Weights of a small transformer language model: 122M tokens.
Each number is 500 + 40 x the weight over the matrix's rms, rounded and kept within 0 to 999. Layers, rows and columns count from 0. Numbers have three digits each.

# layer 2 MLP gate, 256x128, rms 0.409, rows 102-152, columns 0-127
535453438427474562544532584462528486571515435489487575522445490509486585483568469579495475591488558499423506519493491469462536483512452432414453413477491506556532524437572479533484545511498494535467483496515586440440471548379562489435533471431399511538509484504514492506463466523521483559533528544524508463491538530481501542463487521441519502492520563521478450436545479591527486451531
471510513450509501516501440492489422478461565485528483557541498521587545474492547525437488423435446500510558525545430517478448502417421488447565535517545571489497412534469498408490489575537406478447484481417507500535554537446452483595531499419533455513483460451503543475471535501557532536481501525495500464502539452506479502586424560465524478525536494540448511532489496539465498551492
555500454512497494447503451465504527497452503395527493507451440488517540475472528480580512486486489563492533511568478475552554464505499459488495517509513507476571502528529560521503516544455465516560519427473418486578470551534466541458536539560474544512452498468484473539523476534557558491478540543488457486509500507509453480514491548449500528525442496453502467461517514519495550517448
469555489442422499578585573505453557540478417544487518439477498537444525615483540517516511453485510513523471476494591544480552494492537510494515508529466558530526537539614506494518524498542495483528528544432494490510484472462546449453553490544504554478469516482445489466516536581435537452518502511454561474534532491539428555570554477548524529488461498469495538431495518558525541431498
450402483463484536547512551469470479528484463461472504544441475502527454493500526543510526562527446554571480541528513443512414553464545524495578520520510517511520533493555450552509495528613569500482583504455614568427492445522481473504484531584447543514536616514487541427546482539587546433443501500563448482527504481540527482477518551481525520534553541568485456486509577509523468551422
432459509521518474480479528534446483488496470496445549479511458466466530499491485479572461540480511605442557473599453451539530519590445461560554467402532512578530532460558411512470527478485427466522530513452557525561486421424579513482492489488499474470593426548470515446467442553474492521468471510423468540507531455475504552516550514568496446484508467446483485499464518469489504480460
545513489546516498492484577556532514545485555513520466432519461514429549475566493459501448562475507485498559525479483469519496522523479526533546492490500477520517497479508466412501441519537515480475490515506497516486476524517581494522542554491435527573458459484472447463467441516504507501478445497505496472488495512527551515498463522468543482510519472474521572490465460432564555468550
504484481475533533444560493528489535499430515505554429531488620523518505385443529559483494514519517557454525464585536442490512494458477480475487522471509457469491514524552518515424513534564560411489617492435470532475502461513513480523485511575421519407462477557476556528496524572507520492499559579471565560552555493497549508525489486491506537548418470522467454454445521428444487508504
494488432474483499462571581504532483488500529525548492475505564535496502483483477555527484384482467493499518535508467469414418430522451477500491563532452406480439534513500528454481447511571482539503530489549487468495489485507479479495594493517462532450483522542507551501502518524505530584482536530457470429427489502568510480474566478533515548557520458498482446474445535539593556404434
527457528522416577478425521523489470561490485503497548475454509486535567502467479491448482427483481415482466543491505425588479484478501433532450451608467482495510486531475543468412536540464449481498458531506452463432489543458500493489520533534547458593493443502447470467500472439550499534523580506540537514419443500517533529576501479443441552497463538506499470513519488512512530494464
437480414464510438509497429459444496494472489480477449478521545475558481527507473461522532488434545482476460522567510567539448531459488514498491496500554512441473533529517464486495516500499516527454539502491507533521503425518488515473507575511527512477558556465518474451485472498513465433488526515455536472490573558519491542522555523485495495533430452516534486500461478457500544560452
509432414524468499535483492442518442564563506475476562508489486389470464516505494431518440511456552471482430551570512563494454518505465459567479463589479512533492504508469540510451377447523456515519461502476492506545561493498535426455505575457421494505561462416487463534478525453537479514495518544469518504504538531550497465510490487513461467505449577471521550399492497487584503507491
465463479444489516465506506490430539491431515502514428428556440470435520542438542443493517502504478479485537534529561528500538556520473516504463491462495484437548401498503560523510451562477520491500530556500446485482481412552482460477541501473486465488516434545497527450484493484461475499467521443532533495497474483476522464477506484486483502462472500579569431478444561449470548474572
468467484496468456529493416503548467480491456416453590450523508397446586418430583583490503470535485520409478519563512580531597474534488515488543508512526506467483533471572416545482501516556481460520481538514475489497542559562576488445533506528495500478513470535457403490562593503480504486540573477472580492503498501481555425555495435474542470446537503522475561523564498510502538544496
513497465504463482517524497475502419456545521473557493518484453498428505529526452474525482480518468446489541510513535486547466526529520464497528521459507472500526456527498483487506546491517436480413542484481422528536459488556430511489478510447535499539511491513468506569547485502548584534520510534526459499554440476448578578527477455510517492465507461453466528415582538446533465481490
473544494474505476510426511533541517520473491477467474457488534469440549540490507443491483516512521559539498518546522536465565495488521481493533493517479602430475562529475557446529553524479464533559513449488546590494508527558501514462478537457447518473563448523464484491549529515440502498422510478540543464454603521457530504439482506477549463484527566450443571477530484449507489517584
482541486531437458490492546444487462574441554462548462504543506507550469479551501504507479502456491443454561530510535475445512571513547555523513451512421550564432478525558536439507513533449461486491504549466531494524512571492466429489500555559509535504498522530518455500576495573456447473514522448531534471484571453496539441465559527527557523465462506492483554476445483473509538433529
410491480461504457455491464476476459533468566519503503516492478479524538504419490561557507512459437519500445539435507471450497556502515565473551514530523490517456519489543480462501502531566477504506533539424507409399517560500508483474464482507446519443475498473485483470546548440526468493460509564490530479498521477440485527506487560454549438488573472460501453458568579467431470467515
510475464515520504556538527499530525435498574462564471451499515530476496514499528541492499586453506475437484477574467473466453502384487480493493455467512505544524470548512519523533479507475568504545578505581503532591491496507453442492415525508574538507478556468505512481491478547462520559524463525448440512497484470509503530518546504553472505516438515505397416456491484490586510447511
520548455483473468518485541557528444529481494542488582489455503452438470482426475512445451558458462463506525514463511520465469491486532501420535490491527484503436428558452509503512542470525490459491493469476423461473452531451473496558538485449480467532495472439531517619488519515582484485527441512522564484481542431540572551487472510427541520444547526554513565468447594442524498488538
485497442481491543517486447512457447546523510495407575477516514516558497506547523530491540498458548471464539534615486475504471540516581516502493474509560539468479492468448461509484509551570466515495512507475486511516397502519520420472475470445543519420550465497509519490521563513509522438440554525475481520544454564482490478493571488525477484509537442481508492547555493563509596473522
528444557490502517489537520553567515491559416492534434485475494486466530500514472474488491476449471527474519484479495513574487468485497484530513469525514497511544533505494476508565463486498505478433513476493466495513453460442504493470538509500484536460554519499466503514527494497446500482484474533533468510485551440503499481531509493455491468509525468473496448462565575421507519551512
499560466550572524549469479509482491452522573556511540524520514493574572468517508456528547485438486524588453482424448426469525446541516421455491539573497487506472455479519518440442510520474543518445538518417431518483591513506435506483602411526498432475548514553552493507485517561498467547476510500522547478485419555615537492516520532554548525479480495517519445460522499524549486464487
528534417479568512462439541498535544459499505469523535525464530495487520489436561536560470443452493575541521436532536541462504533557458539460447461530575487521495544592583541544471509503537544405561545515563532432522564509474537465528493534536487543525426541501529561488452444475469503543561530503558527535503535505430503504512585581459513526493494523547468487492483587459486549439407
486456504535476510386508606492436424526511465425474488464513512487486485539458521487542519480471522506490494526516493436458521443504538510475500519499538578407498502486504551439521473442430534526471428528498474510529495525465447438464387461570504551515519539452554540450508459519514465541516472489494462462452510499579466451499452517467481544545462548447417487478529462543504516553436
455499505575632504554558404542474550565486508503413488454455514562488503544509487507463455558494545536619530541478504444445511560529485520437491422519528557449551495461500477411509568519547461544596401574489491469534568485514564451449446430517452509436486443528494549410486531593517498446477564491453536570452505546460442425528481442417603472535548537460478463466558584487547586469537
495433520469484437550526506558493517434477543589492490417533536514507426445496521474436528541456499482446506542475500437473473477570441468503488410510528470511401499487538510434476567530497465461527581532548508476545488420507530535448471498504461527573498433500484515500490456482516489501491515500495523599525537503479435496502494561482442493535483556451523488512584496519584505529487
462416521495573487503587487541506500482493567468543464486467468488496497444545421500437423514511524557535463515508550449515502475539528440531485523517502531497567483576488456553469406508532475510570436506551494546515546497466519427491566540498441500600523525492473490485525457453500480454480587484436527516482528489535502485482524524556559526502483657520516540528568513524538489542456
552475512547523443549515615443564512462470471453463454487518436509471554535439418510484524522527454540544515501473559565515527527494539558525546436556511537513409528507510459418485537432504552505508515459490521476463447562488516496503567535515480527464530565490435550546526485493471514530602507452523546438499421486449451513522520580522527428508430506490484595449505488486484546478598
540429451442471526517508514553502526535464440533449515487507515501497502509552527533530462577472429464455556454548468474549507541533493450462495472484543503462603533482520513611456549533515506528513491517431522527488520507468476537482521538539545565517461486505464570485489469543508460491500513525549531484494514550511509497556514538550542419493489563532540534511459519433471490516500
525566434505420490512566526522498532481502547442454401516500443478536500553488509492511507473522494477448530526569479502438451511437495486458441455540476493498452488486413449538464509474455513564487496494447491536537486448432549507528566496537469475544491417539540528476473464576513513511463473475539483414488536503498527521504476484533542554555487493513400461530508472483502500502488
473506508470539602520439447512586523533520527525489504440469520439531493529413436523557468515502447574563505511504522505521577487500452589527490545545528506521486503574500469484506548507483539500413491521483492467580543511462510454545498524442545458491500497474498537523486477540530487498475480449481462445484549443543477473553489586525533462507448533576517462599459501506501533514431
570469483603498450479454542537508502583490477539454522465447498562483552465489562529519503465494465496514569447433504498521502530496495531514567487479542514509552517578529462472553544537557509502512503587499496505594541481494465513553536431529575507455481505518479499486488477568545515539526436490508547521533573409459548502523528475526526512411490475515486512489530434396452522517402
477497490500507446502464466522513506448473504433477479424554489460486528473527479448522525453425464445466524533514529538506467543496487512485457460537496485430459414530537571532446475486462499515514552479516545457472562423506479526515504544500507512517532540555536435528433418483463496468518510541470495516523515572484429537448529519460509468451466572505537499481468539502544552441523
482478494546556496485424455562488526514424489507550530541411532541429501507491449465538486511554458509547466508455501516488473544511473487505426462488527535457503525548521466478452506506533506451508445490508567504533549535460504475468529537490514550592585561503506529537478477525512561484543493510447547533486461468504559538448510558485495507488455462463439485518455511499572449490552
460501545521473499583488501508451535516476558516521497470523505445503472530513454513535515574500478545539470543482554460518486513513487532541454450461490489463462520442439520417515488482587495484446594522530468444485502431582542448506535426455519500628464556489432549506515580536489511515510551447403532540504446510518494474555501522541505530476555521523513425504550476518519490476548
468502488558469483489607521510468543516512435519468536485519503447547508480535448390468441431522525441439562451569482547470485532480472508575498440499504564553516465420477500565499436493509518566473510509536496535530449559511535501430578498501513476471489527529578551549507554563525488522489515475557541396540534549492475602498525492447570453526531481525464416575483533516523545497461
472505464504428471494459490522483513531477519558448498456431528469498531560465550508469541485544505523448509512528483461435547449515469488477434462484481543394527573510488529473489562481490475530444473430439478534491475522452476520500453495413492472463534485508486532453504478459492517450513507448526513488567534498441548431558487526575550498544591468481569450536546499523524561444507
515526502452512512581448503513479511490599456466507435552534521465475505464500516473465469468520510398472563542529429529509480558510466522438481532446491484450486479512499513402451506452546565438484536493569519479501404484532442496548488453474522507445502453455551558511499559536581499524475555442463479513432553508543636496518512530534530458523541470517554441511574485483546475457489
492452549512468405429452506517514458444459542502531552472523519432490515511440436505461498495516518465475513498540472476510564476549390481510529480511426512499473473499534550549407462437511474417542554530470582536520533466505453526503479512498520484528557466550524496565528506535417526479514514483506566445468457564478560511440429515403536521577520477458579507434599492508541493431505
475429473556516534562568589438405456472503499533500503517420505556484577533496479522613483484524576539528470501564490584540516415496492497501534496568453534545519601493455513454486522434497469534591446511552561505447499478468517479539522534442456466528469441500495542499485468554562499486582429485496506528502498455517526571453496497510488518518505574489462527479448482463515481492476
514519444467539527511552465520450526459424491477521518589535560469523524510511484548478450509520553567469551509538527447486451434473437467573531443532551536480525468462510511542499521488546482461425537575499463509571491519511491489473506521523524444399479504555510481487522450484486486439560398504511504519547577538534513533520453480431429468507502548456496574469532430475487444429548
406470481498457457508513511486527473526514573536562459491525558504490549468440548505465550505497533420507542512508531450529529471477443409491426515552490457501543535509424502488487470425518481481464514482504515504537534500512516445519549532496544496480496529490522497488480477530501584595517521436481487556470533636475534475552423510495488475551522433503544475439537530528492565532497
495491501521450459557438505486555532540526508462430576491548494547473507465454460500475542459499424518502519565433500520502508532558465450378507509510351507442534525442444499494535491526549479547467549474486503502478481539486494517449539498448442478458536497516538511541543462568506490474493501533535428517491566495422509517562516507484520525496503481515506491594475563480460587415472
494557504483500526466475416489476445481475476462543435488511494459546521550496526586579510430509497548507399461514518458489512487468475497447493476495444488428535462535516504533469529464551512537496480500515465556435518465438521536508564471436473493511481462497545528532480520522512464507522511542479444449480451485488485448549494549481549542517489518481436512448560512515550541502451
512444425545507412526504512508510533590509499448537474481467501470413498542517468483519511517420601465510491473541533517496479524489450459520452542590508439487487455550456526526532475464557488462459525487518559476504533501490494517535486542562451566474417517465445545539563478503501537464465509550459571519531528498542448480450530547458529511434437447530488474504508534469491541435499
519465459487506522554485528503515478499537471501481509503464569530441484539524462470493466475549510532564561497521483501522546543508505520559558426504493489469457574514459505469521499497478455480447514517488545530527429523536487496520428449460464457471482468534451498493545475552530443531595479441419528515481509569395491551564521537525481483524417468528546515464457532427502515527432
496535446412509486511447437442494534490537555470441563534541520555442462516567476507506467432477439534501425570567558563518569488539497596478466428438514512471462538554556440537458445472499478512481562482555509512540457450514491534442500559563426493515524475503595526498485525504513530508514514411554525567527544461530512487530552485482517491536558520510582425527543530540545504544445
502503511517483512551498520550514504472518515460526505506463540521485545477503455479502522523499475483523524492455548527471523436495584536448484474556532470504486513464458530488558487475558458490522501495477452487517559444458530516454508473508517477544473487549522486482489498488419588437473467483478572524523524463545499513515531530537452542513428469410511424503505543511461519509511
518544461483529569497562457492528573497489519533521502413393474455508535496491579518554531555391588528487561569497499501535504556528561531568476533556481489538555448477500582443527556547467567458519465469479475549486541456496502487482575406558503524549570467579485529446477504588528410484505557527555494518496539536568487480517483493563507546535442506498473503510508512459458473521524
491436476494566507493481568485486421521455442523523507490406455444572502428473538464479530475416463545531523511568523470490478497449495518523484503529553411514462490499583473493493502517500473443474514529514491507467489464573506517545494519508555481465547574473481506495446491532563485541478458517401509581525412392502558500448487528539408507506522546414501539451556467498488534470474